Weights of a small GPT-style language model, trained from scratch on English Wikipedia: 830M tokens.
Each number is 128 + 24 x the weight over its row's rms, rounded and kept within 0 to 255. Layers, rows and columns count from 0. Numbers have three digits each. The size before them is the row's rms in percent of the matrix's.

# layer 5 MLP down (transposed), 1216x448, rms 0.0392, rows 526-546, columns 0-223
097:097150106131110114101121125118122104111127123133119155159094115091136113125140094126134124192132124145121149163134115183167123136111144118176103098113105119105103119091118152149171125117104197150150089143105106142122117114073089146105123139142141135163132181121114127106187120133092156132175151087164155153139141118156134106122107126117137140102115114108155140174129132169153121161135171127123127130107145138112118115094132115188159137156092138128143119123153170146148123114153118071107125095152168130121117098140146157131090156127155128117126115106080131160128130175087112125112158097162139111122111141158142100136125131135148152121134086144131169135109168123078120107136
103:143091129091141117157155113159134150093153142117078104159121132156141126138144121117099122115097138138119124155163176146139121107158115080139151133160188153151108112150117149085163117148153127111114106138131112088124119139112143139170130089097135149119124154108121139088157119138114110131162141131149110152126135118107093162124135149115078097118147135128177110126151138113078156136121160094138131135112131106134101122127109103117157151163127182134123128104133126101154102128114142115142105149142148148097069172116072049142109102168131127133094130117109110127109128153124123103103103132101119158150126155121118141131108123136155102109150142126116136097090131157107141145153
104:157105161114177181156136114140163107120146130129091141145104114130164120103127166130157166130161140135075106120143134136110164097170110104125089135153120144148154139148068092148099109114119117139103135095118123105140103112115107104141128109101119135125143131153134122136110120143123098136144128107077140117161174106078134146137133112104138151109139133160126092123143098087103104107070148122137144112087145162162093119142063083150153147127096128121119114124148134168139120134146148119145189142122095162175094122133126141122106104099119145136123110129165091146138138124146130134114118120120098122132121125134123167101161104086166111117125125178148170138167094166127140130183
094:167115147132083099131132106123101126125168148129107110152153136097148122107127169153106090119101113131147160122122126115106144113090139157115102108144173130133165143146116156143111112106141098100180123128122103147103149119183109124104151189120145095124133120119116134135065105082147132060115095121147126142101093108117148136144129120143138121113098064148160146111115146109108124129126134107143128128113109104114171107141153112091167132108172104139160109144105152174123116111147120140131112120083079122094131095134178109169116169118110138132113119105118153163103140102149061142113085126125125103113102113123084092113160149084153124148097141119107138120118125137109142114131
095:164139116133100143125138143149135090083134115146123106138112081137155097139138139136119099140103161097090105127121118125111148116116075108177162148113138087141148149113137135154089124138126126112134128061100169099118129112117154159110127088163110141107095148146121130136169128099123139104118143166111110084152107115114161152130147090124123136138174150089129123114145093136116158117136126115149094142160102124084121165162137137069163145119106106162113120151093144107168123129147123129135111139114121143122143136148122164171075152137076147170176162147101114154151140158116094131117140134139142127127163129091119136161092133100125111154156190139122148114149121167133164122120
099:108091078134114105142141146110098134101142147129137160169110133124172122147093153129114155076105159097154153129130150084099213171157122119127108123098121119112115115124136143133118143144129096147122113116099096161170152165136127118098138134128149107079135142094167134144113130111122144129146127129132134123118121109159096131103128135140130140118122132162160111159122115121133111089149142155129135148128122111114136137081091133128185103116147135136106105128124139137124156117110143130073164184141094153119148129147140126162152171132123125137156098159108079122094152103135118114153157162129132146135139130173100132102122139130092050117157112099161125141116115088133134138126
093:141107141104150102191100111134117136112169106128092115102128107161130093170154121151105157158107111149133127083121188136150121145113105134105178152094169125124169128115118105154145127110123109164113126125152146106135118112113145151167103126087134128153092139069120155149133132118135126101110094146140100132140111187121145130141148157118154139127179136145133123124107163135109085090129136075128166100129113066145094130125105140117082135137103165094104114100146094141144094115108097162112145141143155151139108143104118128144112130103093183132109094161148106115162147133151134114125095134138117115072140146115128121119109091137152101135116124163141196145106121162127123123141
099:126091105118119143146090130078126137120075102169129136131165128104147092141138099117119135137099147126143092119113142161130126128091113128124115094102110134138118095134130123105133161096119101138122149181115127116157099096143083088122111103122091134115135088153132151110153139144133170146150143131109129112133176098113148132156135172150108074157152132134124177150110109143139150140159146120121112140127120077157126143133140098111147086142138169147083102138118076157114127142076103110127144145116125134171163114133147119088110120112070123118114126120106114153131121136132143156106143136132185148117109140122165140125113130168111085151147115140156104133114143143125145120127
104:166167172136119143105145144146099149099094136158147068104164123158140149145137156117132128107113130151146143155148148116176124137093136130100123126114129141134105124060137078129139135134128123142102164103117114127140159132135128139134080168140118149161141122104138147134115112154157121144130158175137090154138125108115141123102149125088079148104118124129097128123153125120136154103165096092137168112128129117120122100128116103151115129205129143165100101140115071124091111123109143099100143119091137083097119117126122116112174076120100132104113129147153129106148097141208122173133092127103179118129116147130134124164150140119138122116174148129175155150124148109097094119164
099:100136137134141137151145069085179061129112119168123149136139080103121181164163135134150107110130092156134087120148148119110099122115099104099140146134137142148100127150119145150083087143110116131155156116155106095109144143133102162110130100112115107125124140109123135101167129178157098163117112100087118164141090109119129160174125149149125135109109115161055152166097131180116122117132097111096126125129127098104094144069103130151098092117109075167125144108135152152134118137134147158103156097121136153106159096131110131115106114094133098132156160158153099139108109128116138171112135145139125130142139120132159097120101113144097137137133098157143084134140138141172083144158
104:151128139104106132102148137109157107144112122117150127168146123091112121153115145139166153167121121123122132107119089120132138134103133153102140091162112110138139153148113188122126113118102147087188158105129122086149101095113142154108074102159125100146129109154156107091113116159128093146121155145126084145109091132112148141137121129138170119146116149127107139162141124143158125141155109117106112122161125102132116150154106131100115107088160173144138178120150093144099091136111122151103145134113100119155154149110118105132144142110145159144158133129084121113076131135091119089122095133113127133139133136156127149134142125146149084114125136082119122117142140098144149099153
099:144156152146142127122147104130140163127112141150139109117096140142138140119126141109125135101150138120152113187121119147117147147133080131107163134162129166089123117105140185137104160110157124134158110136114116147130109143117136104137118178167091108137123112132130094086161127104139114113115097149132130108143124148121092178105158119136125108167112136158134161096115132106115131169105128136104095134150103111130122133138110123063132140130111153080092097122140163163125148132120109117140131090143136155076172138111116139108107160136153132141138154115175132101127140109143124082132144162143160078146126127098135171066103137146110138128103150141165143133109152091127110127080
103:116112141126157155143127161163088123133124163107111117080110152123123133116124118104136131107150113128107089178153111118145086124131143139121115133122114119134155138084117126093126123148136131124132098134149151138155129136130162115132092122093146107112093154155129141131113150146118154147146125145134097142122156105143158159098122123138134165132073142114136153164120105138131155136103163149114146144157079155124146121155135128086082119133145106117121130127118144120117156105123132099100147115116162170125122156107106139175116152150115097191078109088170129098114164107159144139102116117097137108113094134110102095118115123111150146135098148077112104137152093123159158119079
100:119115116102161128124109155126129136109182112096111123125125138171121123152177113155187116102152156100116138108175141140106129121134139138129130142136116182110136126144128141169121115134125145114075128112152155072126115131137126151181128080114138142124151142126138103105131134116118154134165189117114114115131103115113145176123131118100118158107093151117126118138073138157163177115138131141131148089156104071120149106139080123121171160134126138122135076125151087114125148143141179148149150127139112113127119115129163130156137129110124169137134090127158157126186106139108146130090113079151133079129128133115152119152113144130130121142139168151159081114141132212136083139115
103:127123121121137159080134084129132135097138189119164168171152176114136168094103148129115152118160123099089106105118093141132143144108102139145165117105132101134126060105161122137109129102125151128139117126165091121115132095096062135183123072132105150122113108138108096120116115070132081108157076131126144124151186106070139155166127140150143153167138144145156123096148141084115109155112111150134129153133129162117119147135133122101104167120067130122148144116145144097161104105126139150115129119146154108119145158137129126146140131168122120138091133125129159122115138102129169112161112153141129121107098149116128098163149143166131104143088132112140131078080106183125106156114
103:124140107100143080118133132133134110182120077160160138144147136124142141140142136140112097113155084119154173127148130164135119100122187133112114131144095141110158134130088094153130095171149103149143118076135094126086124112118148148158083104146153135075126158156129136141099102147114125133136122084176071120140167143137116124150117074141103133103141147124120106155115135116141118165111142113101157097132155143112108098154123138151115143145138115126139149161159144102156134112131161149103147124113128100153138127114164122148174152077173159122125142081104155156129162145078128123155148122136128124121104152090112166071107111122132115097105115133148123159187092133142134120131
099:130177134116142133145198112143081117142156112104108100107084152148114127149160167134158086139092153121142102091090108135159140095135147093119087136134138138142140128152138128097117080095113144140116151123077109144144104167208147128172114157156124121122099118073133115200091164126169109128120145124155118145125144118137110101114125143116119130105131159154172157161111126165112131154149150094069137133091136138142117096108118143153141110135145132107110107118147121122124138130091129135148145091110092142160090102148138144135125155120137110123134116163126123150127104141131129143191108146165166158182131119120124129114095131139099122133132125181149172145076110106171137155141
095:119126096112160132120141116098074145148105114161155114140119165114167127118135130149119199085165132087114117129122125090125145165144117093138141120134156146119148146156110121131114079087093192126170116114105123110131129138105131144141111109200094143108131146142097077126160129107090090103123105115129137127119123129177102152114097151122152135157127139108122099135137099118128116131150126107141131141136141139072099126110135136113103139116093130122126145093154134105093127142141175129125108119103110119157112123120101108143155134104135121151138123135143122075111129112138108114129119144105126131122162092119114115185138117094094171080130125121122152143090157114137144122115
097:141139126117151124124110138148097104089133104115119129146146091171141112139128127134144127114112125153113129108120108167129122153121125127129135122126110131180111132129125133130110134127080115141081169133129115128129134130120161073145119146074160113133093169158177140108124093128136165071122172147114123101131139106169111135108123144137151129072109180115132114149132132144123157098139095097136169143138067139170123160096068176169117126149145104164124082158110111167136140096130143118143149121107110141175180103130174135136150166112127098138129141130171100103110115157125101096123106138128151130133136120123116171113113127114134176088104127140131143139125147163142124106089
103:161119171168056154135160126151153171123146139144066119152089096135165121146120180128133149161125145107139130123125142102100157126137167167160125141112089133151132135173121143089136122137117162082139174135118115119143137137140083093163131103141094113089181161109137123122138160133080080137154144136125108129123184140096148104178122159087077120121130128100115184115143133113113160134148081118095106105158085123143119146143162126125140101149108126127140100094119146176154092084187118185123100112134159106105135141129101164104117149158113124118121167130112139135128150146130152113127162142089099157132118109091140134111141120127166145108190163161125131138158123139126099120146
102:108148113102129105162135118148095118172097147137109117124129083133135107140119143105082121138157132138136101113147126137130119117114096183128140115162169094103111152126122118114166107117102114117145138090151107115122144115130146149115142170131115103150146132101104114124110160153128147134130130113139121107135130165120148147142128107130156178204122159123145150113101098096087135129115135099123144146148151105143107116169099082120144128095135089134148168125135101118144132162116145144143132125121140114149119157154106124174098147134129103122179136168095148150157125099122155133120144111073128090101117094114126163125108138132113211164170118134101110169137148112132179118154
# layer 5 MLP gate, 1216x448, rms 0.05, rows 527-547, columns 0-223
097:113107163156129138147139092083155120142147127123136142130150099126132145112133140167081167109165103142142137107175113111139104107105132138123089132180109134123171130140146164156087109142133125117153114138117124150167101112161137151097132138085127155107150134132167183108147130097122137108101111126156127144142128135118119141182158132122141114088166153151123115155135117107139144134106087139116157161107097088150110118140129156145085145124097078145096150128156144102154141097131154132159128128088094103141148180109136147104119131165177111096160104124137127115125163154148155164158114169127157121130135141164135161108138100134108129115171114144084141088128105136134157089153
098:119119177122177146116134133112129098067108136112117150074133103154146144133094134106135139159131144118168124078199152141136125151112113120099118169178124107141171123125098120119112133150141139127131142180127105105112145158145144129118162119151153111145119145116146139111155161156123141111106119140101125136099136114099114116153162169165162120139112128158137129135110141097170135152155112131155107182107124134131113085140119129179149115155122122162138116136170132126147149142097105131162119139092150133115143127133130152139176149111126106123149097146138113096179131136167149181103124137081139088158162144097111125116133144135161172156133110150087083146151069110165141082106
095:103197166099122157118153126075108083150120150081156104161154147129133114129135125098105162128077117142155130133186136162112114140112138131098099120154147177134152115168146121149132146126128144155167142143158141099104124152122122163156123095174098106134132141107116141133101149157125170111125101111134132140117144160125158118116131151145131161140095160153108104122129102094156118136114169136153109110130158149155105085063137155096118134100127107084191112157121143121092099133141098131141127128114116124087096124155125134117102162179136116184103093123160160116141133113131105135127158127103132153129103099127105090129177137172146152129140120108151160123110090122106091099123
095:108114193183177123139130129159101119113090106113136120097120165101119167166133131129100083095110179131155150140112137150148124153166119140121147151190116139123107123154111138104119098141143131097125120109120190061128108122120146117150124115118156132101144121164131168102161159143127109160130099099146105104167133132106077161148124083147124103147095158153105141160090106117149101133123129155117126136195138138121131105094158162156094140098121129130151119144164132109131132109088114130134111149142097139126136154132136144082100119117104127142109119145123120110109100147106126146146116173113127070111137136170101188121156122120118109130153183118093129167139120107097097110094
092:130111115140140114135142138093102115147120087126159144109113131120107103144135145147086159142136135131153139121138083119157143132106074107111156114127100098138138163128131138119067130127130110100133130135143153085133128139102151155106118173081133166113128126120122151120126099150131116072123114090154129119106155134077115122107099149110133103189105109134121124161124123145147140145132158071119129105113136090151140130152130145123118123177145133115124088123153134084141129107121129158120106160103152163141118138127123184123110106122140127150129125130117093169119143113130106092165156122147150173100154125100131151112137111136126129130096067130137118116115112109177136139147
099:132187143116131144110090142140094151121126157149117140096179121119158117109107153156048117146122111138106137078129127139123124132138130146100156153176169092114162149121151102154112105096134095125140132103111139102167162144095104145149168120118123129122131127099100110080127134089121116117100121111143122150175157116110139119132166143122129105138140129138101095110147109102119166124112108163086129155105132082123119124167112133156064130085106112085098077099124157106112095136089122118153156115110125105089121113128096137137089137134124135153102121097136097130136120122119118115079090138135082134107133131100135138152144082125125127103125154185128112108152118127143112140084
105:145171113132122174133142093120119090149122167108089169122128154159130077067132129120147135107142179130107124136125117086141125147119145123121116073137137168126093171070139135162135133123124079159107103108176108114161113108106184134142150108142144113144136106084115170118118124145161145123128128130101156105136122076108130115172110142143123199142101139102124168134088096162130146145134128102129120069115150140106092152086119140127136143109106116110126109169086164110120112136111142127159202155124118133117123146115165110144156123140134127112159126102119152109150112137157158130155089141141134124154132142125107095134100151125101107105124107141090134131123132143111124164139
102:160162124134152104154116122135082099143123136123126104087175122133130142136093122164154115145139163103111117108165112073082174141093116131111098099117103151108133134132100112116149135108163107143111158105161124149141134142162144130119154168117092146110132145104156145109108085145179137137118096153126122091146187159111121116120120136126135092103109086138098140148147143127165128174173092133151130163097121116152161128139167127124139138104139098146129090190122150157148110156105099143163133137121104117141175117176166140122121086137115132149123155136111153113158148132155144149109135152101138144156123165146143111129118148124154127137114138120135110141089082132127123108094
098:114142133165148109128112143143120098136123142104123103087164175140122093135105129118111106131104144143132186149109139099095158128169091155142154134125137124147184138151114103137126128060152147132080102106133114179100128085087149148062137160112134092125125113072121161088066099097165164137135113134134094146092126136153132148167141117092165165151099153127159139124143139135162146124115115146149141114132127099137144101108151128138133124132100125102104132113118163146142161126117087103112086124143134077147137132124125088178159118116128088128082125099123118135144143078096165128144164146114111129165130097099127127123156133111134132167106169094157118128129120136159151103150
098:181157145131082156122165129144130152086115139149129142136106137101147139108119143173155151130126126117130135111080142131150107136119156124147142099150088172106130168151119106123131095103121085135162127156085153091107145113097145088136149151102112144137138079162116147177086127140131128131134087113115096136146161145156198138128127127135124097111181176178119141138171121129151174113133091132124156168120055163126148134119097119122104124122143088140153134157148173135139162100101136124156091107131081107089119097084090138090126119156132171102090123137162144107143080120155114167146154155118138087135166125092103145127128118107124109111142108149115086131124077109126130116127
107:120116133123106122141150127153129101082157171141134118129172076152143118149150127100116142123140162121164118170106155123125084152112115112146135124130166088087147115107120133147088111093101136146153080127129132140157123147132148133134129099102136122101169129148131147130096159149113077129113120129144118105141120103090151098164107162140149134148158149147124135115139131159121160145118182078084169127157148082125137134160143143141126128171102162125119108117097108087103095124114117099173110158126137137098131136143136142113109117083142126113110123084163160115149172176114103067073154140141154168145119115124146123147145146130164119129175058136135155148128168131110142141135
099:123143147077120102130085125130116154135142123102127119125130152120124095134165134164117103119153119205112134110140151144128119150117101113130160155133092118101137157126123132149126128107137168117156111144129097139159156170091096137132138147099115146157137138180134136126106122140118154173146114115108095112133141151109142121145088140141101173140140137126112138108115144096135130153114129118143122115078088129103129136092163152175075114138130148168127138147140084128116126101146130112065123086158162155102157106116112142164116133142125116133068121101117165148168126150127100148118140119098121123129105141126142121117139156129153139157163112130112073180164096108170124096106
103:092105180122100096132117121125144107094111182140060147147112109136183075140126092120105170157165132165138131147153133124087096135132117087087132140133160084108173146125099084125123135086122124142157145112163124137108139155144134100125133110133138106090162095113155134100124141150127138152105119146183127091126085098115099110148144090112109144150150121168158142146126152121131137166105150140143118137125144104133111087171113151112158158142102157129084134143125162161064138099073155133137134095111163130147092086125172146101105117127125102163111130098160128114101152118121108123126097162141158126099118130112105150102110131105134133105162136166120134121087089120123096152118
103:089097125103126147133184099119105097135133114133133167114146111085133112117091144103109151117184146131156126150160140103103146111152128145102115113138083128174118153138142130157163120119097125113116116129135136091151126109126138137131125098142117103155157150150163104137159120134156122148082140174157120116088116175103114164133105107103132134153142143125067119115164107098116133140136143140138132116117126131202113137086139143117102189156125177081110119157174141138085158118046100140116127106100143107127082133140112108142111113113121109139133119150147092133161148106162123116164129129149118128179118147160129127164129170140135132136119105162099106114101117124108084140119
095:110083119059182117101108126155107113119141126128136110142162122159097149125122123111091109119128124154130151142120166128089138176104158113126112125125107088128151133141087123138128147146139154150134136129156141072099109111134125146169116151136125109131148153161119139117209117145120147128150141066173135094132150196127141132145098120161134129113151145118125131116159084127131128148092104113116172117145187163113133119155128146144127165091130149113170150140128133106126105145092154144157129115088144131128143151123153111111135119149137098156106111158183144125174128119136144150129100126080094145114119127103114154157118109097122139106142174132082084154134141106132100142145
095:156137128096140184153122112115151079123146141125142124122145143172122120182092125089141167142141111140108163110129114143152148135171105153116138139109120190114121139125127115143111119129103152096117142106097133130145135145073137157136135109132147113162094127118150144130148151158160094209078137116118134095099106094165105094099163112096132129142111149102169168157121136134101102090135063111080090088130104138099105122143107114118104130120128162133120141133122111133136119071152096111110107086129122131121131123147140117125101098105175100169140128097097081141158110154112142125122116195150117152105163127154137147114108117112174094109127138173103132173124165106169136174110
093:134062136132108099128122132146126150133120131115112112120165103142082132104168121128122109125145102132134143132115109088122150123102094136151111116097150118194079138134129153133157088145122140096103115100116156110138100107127129145135134150106098104139115105110161131097109134148174110112093112096137120117127110163152119105114141110150104129131128109137090126092115148129142103126142135126161131087134122140134120151117088145145137115113147129124088137138141110127134090115113055139099148127139145122116120145131103119123157092126097143136127142171128153159152159083175151135146106171146179148148156122155136116113140101172122143133148087154108080188143144123146154096110
094:169150081195080148150086125107140146149113135107136126162132133133141116155121171120117147139110156134110101126146134135105138067158133110111120133145136146108120138121126117133128110137160126100133139144146113174117124164165101160152142078148095111167189136111133107131109084124123093163122134147115145088102081145063192159168142105071146131125136096117115114172128067109123098143136104100099152112124117088129149116123166149133184130110113195150138116096096174164108165140154121129139126162148118114104101144120140140102101084147140114155124095128126129153153172130082118146130095149157106189130120090130118117125132132113127129162169139141144138153111118109116141111104
110:157134126174155147120151124168091134104127161129077148133135136200101122160163182103079144101143107143101174170121130137140107092156103165168122131139127148112129115116143120103114148141121097145112099095116096139099177122135127128152122161131144146133158192100124141141176158136111133164098119114121152078115106135128140109115137144123157116124131137157146125109139132146112122190145079141116117151141112143159114154170117124146119124139151162140113153155124142137132160101121127152138133147132111109104156110098164101138149128130120094169143193169155164149162127112142092116120148128130117159141142140173089116090123125127157149125173149126107127126135128107148130084095
100:134161122155129091072175104137133124108111105139119167151129101154178140121091134123130115128107144116123177147115151132145113114119156128158073112183094153128080129135157134099096109145137122121111128156118105167103160094137123113117123125109100112074192159124108111137156112159122112099145130133124134113095119146137152125119115139157162119135152169109119155137113118136083118109175098185103108120134108124117155144133124147142089078115111110141120134120124130161130109127101129093124121145140102113110101128131136118116111106174117153155127145107115122083133120133169099157129146123134084158149133150118120089153161150122115063143166118117096101134100144133126146117118
096:134106089125122127105160132115115146110098131134125156137147168121132138147127153118125153147142119139135149118127185134154093123165152103141146106089167125139143132137144086126093193120121134099101139129093181135110123134117132110108121160141137067107092096106149123120132115146125115149116103175120109152109075112086134122139130148123156141126146131116137128122149176155145121089119110134134091141135127136106147068110133117169139139126125128125084166125094164064145094177122103112131119153112096139138144142112124138155133111137110132117103100086127138153125098061113140124118184144130104123106127165120129115131112120117121128177139131120141162186087164100127120159096
# layer 5 MLP up, 1216x448, rms 0.0453, rows 527-547, columns 0-223
098:101101154125095137122103123116073113121128114125145098109115154129104091094132129166108076140114138120131115127162163103186145097117134141116127138147108169105118112139139155112126122131119160136176131121105112136115135155131157152094137140086164152107104152175108125100151099158114169083178132130138125104112133118159150165114117169122147132151151113108110127141150116125104114188153121144111126115166111133104115144151119141144149118106132108160140102174126162096137115126123161138128153139112130139111099118087112141130163148183131112158128146129165113111142148104157145147165155090154149123116142165150157092116119177114078127110114096114143143102116128140134100135148
101:173111123091120144065107118138113131109081086107122143130103120111080125097108119094155175131122153112154151122122162138122120115142102132122140129116165156096150107128128143155137103136173115106133074107120130125121144125115126137109077144142108109133110136120083120132123142144163132163151139133155107163123156219148143157153129164120095148153140088129138115174128116137103113130203140081127160113127149120161092106095150121117112100138112103165115090123153155111135136170124108126180128104085116072168131083159143152129138139116152143124133103175129159154122149102112181080165097123142107162116123145107175142133120140114119114110144111129157120123102141099140160122107
096:140116118082115155095092119150148138126134123141123163122083133126111130127140172132154099096157144118133109145134142117115105150142130141158100144149123139124112098075143148171127124126131072088099157094095116119145133154116145092131132178114048112125115116119083125103105116120135121145111115099092138124123088072092075105148145124080084113120141138072173133125144109155124119159122128113107112131092111077146142157138135123125170111121127097118119139151133146104124087116125132125147138169084110148107121102122190099179127143125124131104078183091121132101159093085162110101139132133139131137145131167176093102139131130083137110154125140084103134109135153155156176124108
096:133102125098131121208073152146203115108154118121096179128137143125109108075119133131121126086142161089121142131117122124136112116139147140145111079115144129059173133119168158084125124126113157111109110107139103076154139137133106128168160104116135126135144102133142097093078144115101097106128112122130182160155152077117155163119124140159118114146183095162152116171150096127136086157157132158142125175137082136100101127136129142155159082143144150085148093120133144149080172100096116148159124092122129117140121108139106138111120152122138147082113139163130138065139129112104113117129116149147114126132107161134099128156106175104146133116173103143114108117111134146129130115157
096:176079096157154158113126152137162153100121112133085137110146085084119095135124093094161099106155143170124097168140148130142132161137099135104137129152122091143128136126148101112119053093114137056122136106158124164140129101159131123111137079132131135113072150138145096175165118160122071097122110120158126122130099138140119085150138139169137167128124086129100160156169097099089160122156111122135121136112181118150086145103133127155077105118132084161150165111138113127126150145097132134123114128084131157097154121128110116120114116172099172101148157152119106089136171122177111121132141153111143151133136160121138168162102114117127124151156129165120128156140164126112153128125
093:142151143114100142115148152091144108164122168109125132117103136130171135086143157114129095148142145130154143100110120122198134079136149151139095115161090097165116115106183140162160135110150150103141071140122139161135096085103140120088151139147137128153175140112149112103169085133141154137153120102129127135093168115163096097089147151108111139132133150162147108157132106126109156147112136137166106118147164142124182114122134129142154118109142090090138124099129198134098132112152134145137127138126161083106129136158117146121124140132139101137086151090120143144143134138180123146155144134112130161134096116105118123150145159114135100112133142106113127159151157135127119179117
099:131131165124120125144159128128124127134152111158100147133154100156126166092123119108123107188121121138148163122152093125147135130165138106117143163112139141102072119173107114158111138145111143127173101107120167107139110078144167127150138144150134156107131095159104138158217131145123148126105134090165114126119089108130130102140141148126142103169131141113112096111147165096100174146105084124135118137127156096125162110162110113129147162159121101146118134132123116125127131095155112121152116098150154095124121131145103128134102110153094166146123111140155117101120128152159112120138095108118146143112148119145126085163163114180123148127133113142140095153129161130110121141150
102:087118140142104169124145131144155145115144141105107134149113104160101135106119152150133119106123140106103092138145170191151099092141151126135126099086108134121128122135153087179104134140088110086123102146127089152130145113098104150112098174155137158158146080128133133099159086136138116125144122160114123119088113102073133127116138107131091140146165113104107122127116075148178062130148104122140186113134100125112099111126130125101148114143158149126138107122173134143142137103119159100101170139120152101154129146140089116142121124144103115136115162155110145156141095098186129118094181132125144146125155139137105107119108096131104140108115087123137104111178110106161155086109
099:137130159126163148119116145092169139104109144118135162123112157143090176125149153139128099146131131133112140125131120102138092137161155148091127142143128139152100124122088131113164139139152134089086102135086127140105161146145161130121117120134130134141113096145135081121101088145126120073126151171125114148100120116133089124133152129132133125127177116160127106138125117125141127172153143127101148158161158133118141113096142119084104121144139136108143132099107125123114136163126149103135109104113085193133159097119145152119127145112070154094117140176080153115109115146111142142136144121124116136103129148082130149140145096128126120147147130161161124151110143125129138103123
098:158121143134124146147140137121181164088111135119133159157093131119155112112175102111188087138076113158133114127104160079130137151129123128157118137105117106125143142161141125173142144111091063088163104134117100112138143090092102137058150138080147137127141102160126112148138106122125156108104114100114147099125109128119121119151133096128130133144124138122117142100140099103102118146115099140132113096117142139118130110129121130151140092132121162100111145095134134092163145129082144102095107133099088121103121143088126126187134165106131159097138119156110096139104126145091078154152151121107165125111122205108108159160077172098101175144132107101124156147175133125128133112119
097:090105132129103128123103119147112117135189124158168158165123080141133154130131156126116089149118149130097114174099091137111127121136135159104103140169121080149114095142104123101115165127172135108147097138133096128126125118118119073130164108144110124138193151122179111099074119098172107130143111140108164130142129101090126117096098143103155093133115119154122103129105109162143115138159177105131146095172115095129116093114124128154133135132138147104112083136104155155108112120110171095124107135154130102118144123154091112111112165128095119103132113130142123191151193108149082127145098147157132140134130167144112104114105166162105126086142146174139094152087119103111123096129
101:102141147140120130115171144170167102134118139103051116154115156128130118136163150125161132154140113149120115151134147150165108115095072127092083106144115158106098136135147086158131128117107122114176169170126141165133115154151134120101108176137134143133128074142093085128122132113109137169162139140131113131158104105125138141109124130105143162131125159166112108208167165144120128094080105157086126114117143124133153126140116146134119127122147150161146145145133149142163115119148127155108135120089109138106084129139131104084081131112095137116128126099146135145117098164126178104099112130150138149112133129103113138111136099139131113136109122149143178136137145143166132163167
104:140132152110158112139114142153119116139122117107125115073116119131161135115105112134128103184130147117116109130125140168147159144128155114143155136113092134103137124070152131135148150093141116106103096172139155145136121126107141175113146105148122106133136106109151138090123133117116167143113152097111102077106132128099144174126149098125128150150107120149126125146130120092147141156137109106135146118178086110137126152123113131129121149157145133148099109153095105151140111091136129148120098149150092136136148137121109119112065161121114160126160112100168173125189130117119147083113105136126100096154148183081110117112147153136139119101103119107133120157133129118183136140170
101:133155125161157094110132149142131135164198134148117105142135096141150181179148093087153136115133133151119150112158145137099076127127134107121140094083109174136138120150124103112143194143141150112154112142102135176116098113156115144151143109138091143133120110123128129123154082135125123169124135163116118079118117102093099122137143080078124166134131109129133166157099158121131102089117137133070177101162144085138121098117144129132121081163112096145156107111151142140141124108136102153139170103156135097133095152162124096124126159124107131137150138127166125112093123159165117073145109140125121130132121142099159151094092130156121115149172126133118166099095097125127139173160
099:134134110118127110100115158139141113118091094150098108132101133153117112156159072165161084098124142133168141114100069179147131089139112143148136087118106070133076086104112138123182144134140137111124097127126123123095083103151132145109103122153137138119101065111150102164149175152143136079165117123092113113105162105118138104132149148172142121126120134066102154126178119119146109165107123146146084137084108132144132130103150147142154112166126124145160113137118124130134194113138119140140136142143135142126118118108143153124143117135103125132124139126105130112110095172137140140144129129096139131134130118079115145132132150142184110154076122118119126121110129155135094124131
100:120094129104135129124102126128175114129088140116098090149125159152160084126161105153119111146127122163147101104106134149099147099124147112152100071119146129135097141155116149097136113128141157186115111098144142130107127126168130155118139124141101133122112158136097059086156164091096143125123132112107153097135126113131131133143109121128109120097102094107149119111114140145139089122126126139122137117114145127113141108113118122113133092151138141133106133086105140117140131090087124139115160135089104120132126115144133144100128112172108141080130133190143119144132085128082097111116118117125125183104150121143135147147141145138124192173144166103154164134151113116111112124114
095:153161090117096125095126166110119153207102147155111118131129118083110149123139116124147113114148120129165128110136134152079164146139091133105141149095156136177134139103153132183140107147088120096111152106108171134147145139127129130111120171125134117108163146152138112119150100106122076138119133108112118154183156119121095153139154095113126117127116095143127117114144138083122134172102133165169152139157169150145122132154114127132111139119103116091133138146141143096149106104110123155113157105070175136138095114113145156156128125173163174126136121144155138132140129121138099132118134120075167085183085123137150154115152149138103094113158121112109134161137163171146134141137
100:117143141160117118167088134158109140113181143111116167094072140161132123156136154124087155142123115171107122085133076150118114116165129113130119119157154134125159152144107109128097088132135124145122150116094150134118118129130144122115125134158112078136168106087125083117137156180135150174130105098157160150131099064097120158148134145125133168152129131088145086111089134106129131103102141161148149171127161135155141109164138110168136130142119130087178088144131139141128149147131126124110104107129100106122122162112118128125135108103143155173108135066096141110175147142160103175155124136122134151121123171146166127108185087109156142132140118106119118107118117133125136153189
102:132163084138191122158102107135123116118130175102118188103152162161097147152090139171144119148123138113138117098101144134137155100119179142150109122128129157141126086146191173137159060137133118105122120102107105105109171157147149151155094115097126085124120145133110154115126141138116143117174114151078071096121151124127159142137132097146166093150092141147120107157118130139079130143150094115119139114138123166122127111162178126123134126136145166168121095109123111144095108117120147135157125147103089088095143149125098116112154186177139141102090103158074125086116137113114099119107107097130146126159118111138118093127116127111117141109123114139131145093130150157135136130125
100:127153116123109071121139114147125110113123136097101143137126102137142088136166184111078151100118133152119111130157085103131112157110155120111099183128088163114143154142109131130142124094107116134136147146121083094140102162092126152137119081124128097157127125148151148163095094104118104147119124130163130159138116141142115138149167151113133171127135103116122127171120113147148138108117105142129122137155124112140190122148139154141142147114112131136114143102119118082140103171145179135093177107157151142111193152103125149126157092130135121115162144117107137146088153124134080170118103140117096177084177097092121102150116118122068087113093135107169144133161152124089141161130
097:068120128084097154113126121120147089125173095148128142115103136112163096112160153111135163145142120154100144110134138155117137096132104148118124155171192133077120178114168079124108156147082164145111179135112140144124145145143135129176150153102150160111130141145097116128118132063135107127119123172137109149123165157138100112135170077156103126137111127133122123162117124136125101110139128101144096127132088135131128115142146112111121150122099099103155091143072116118135179155129143121087137108161135149113126099135110151133162145098127153123118130135124118144101115113147121169108152089162144127127106139104157123114097159105133105178185143148115162147121146149155129142128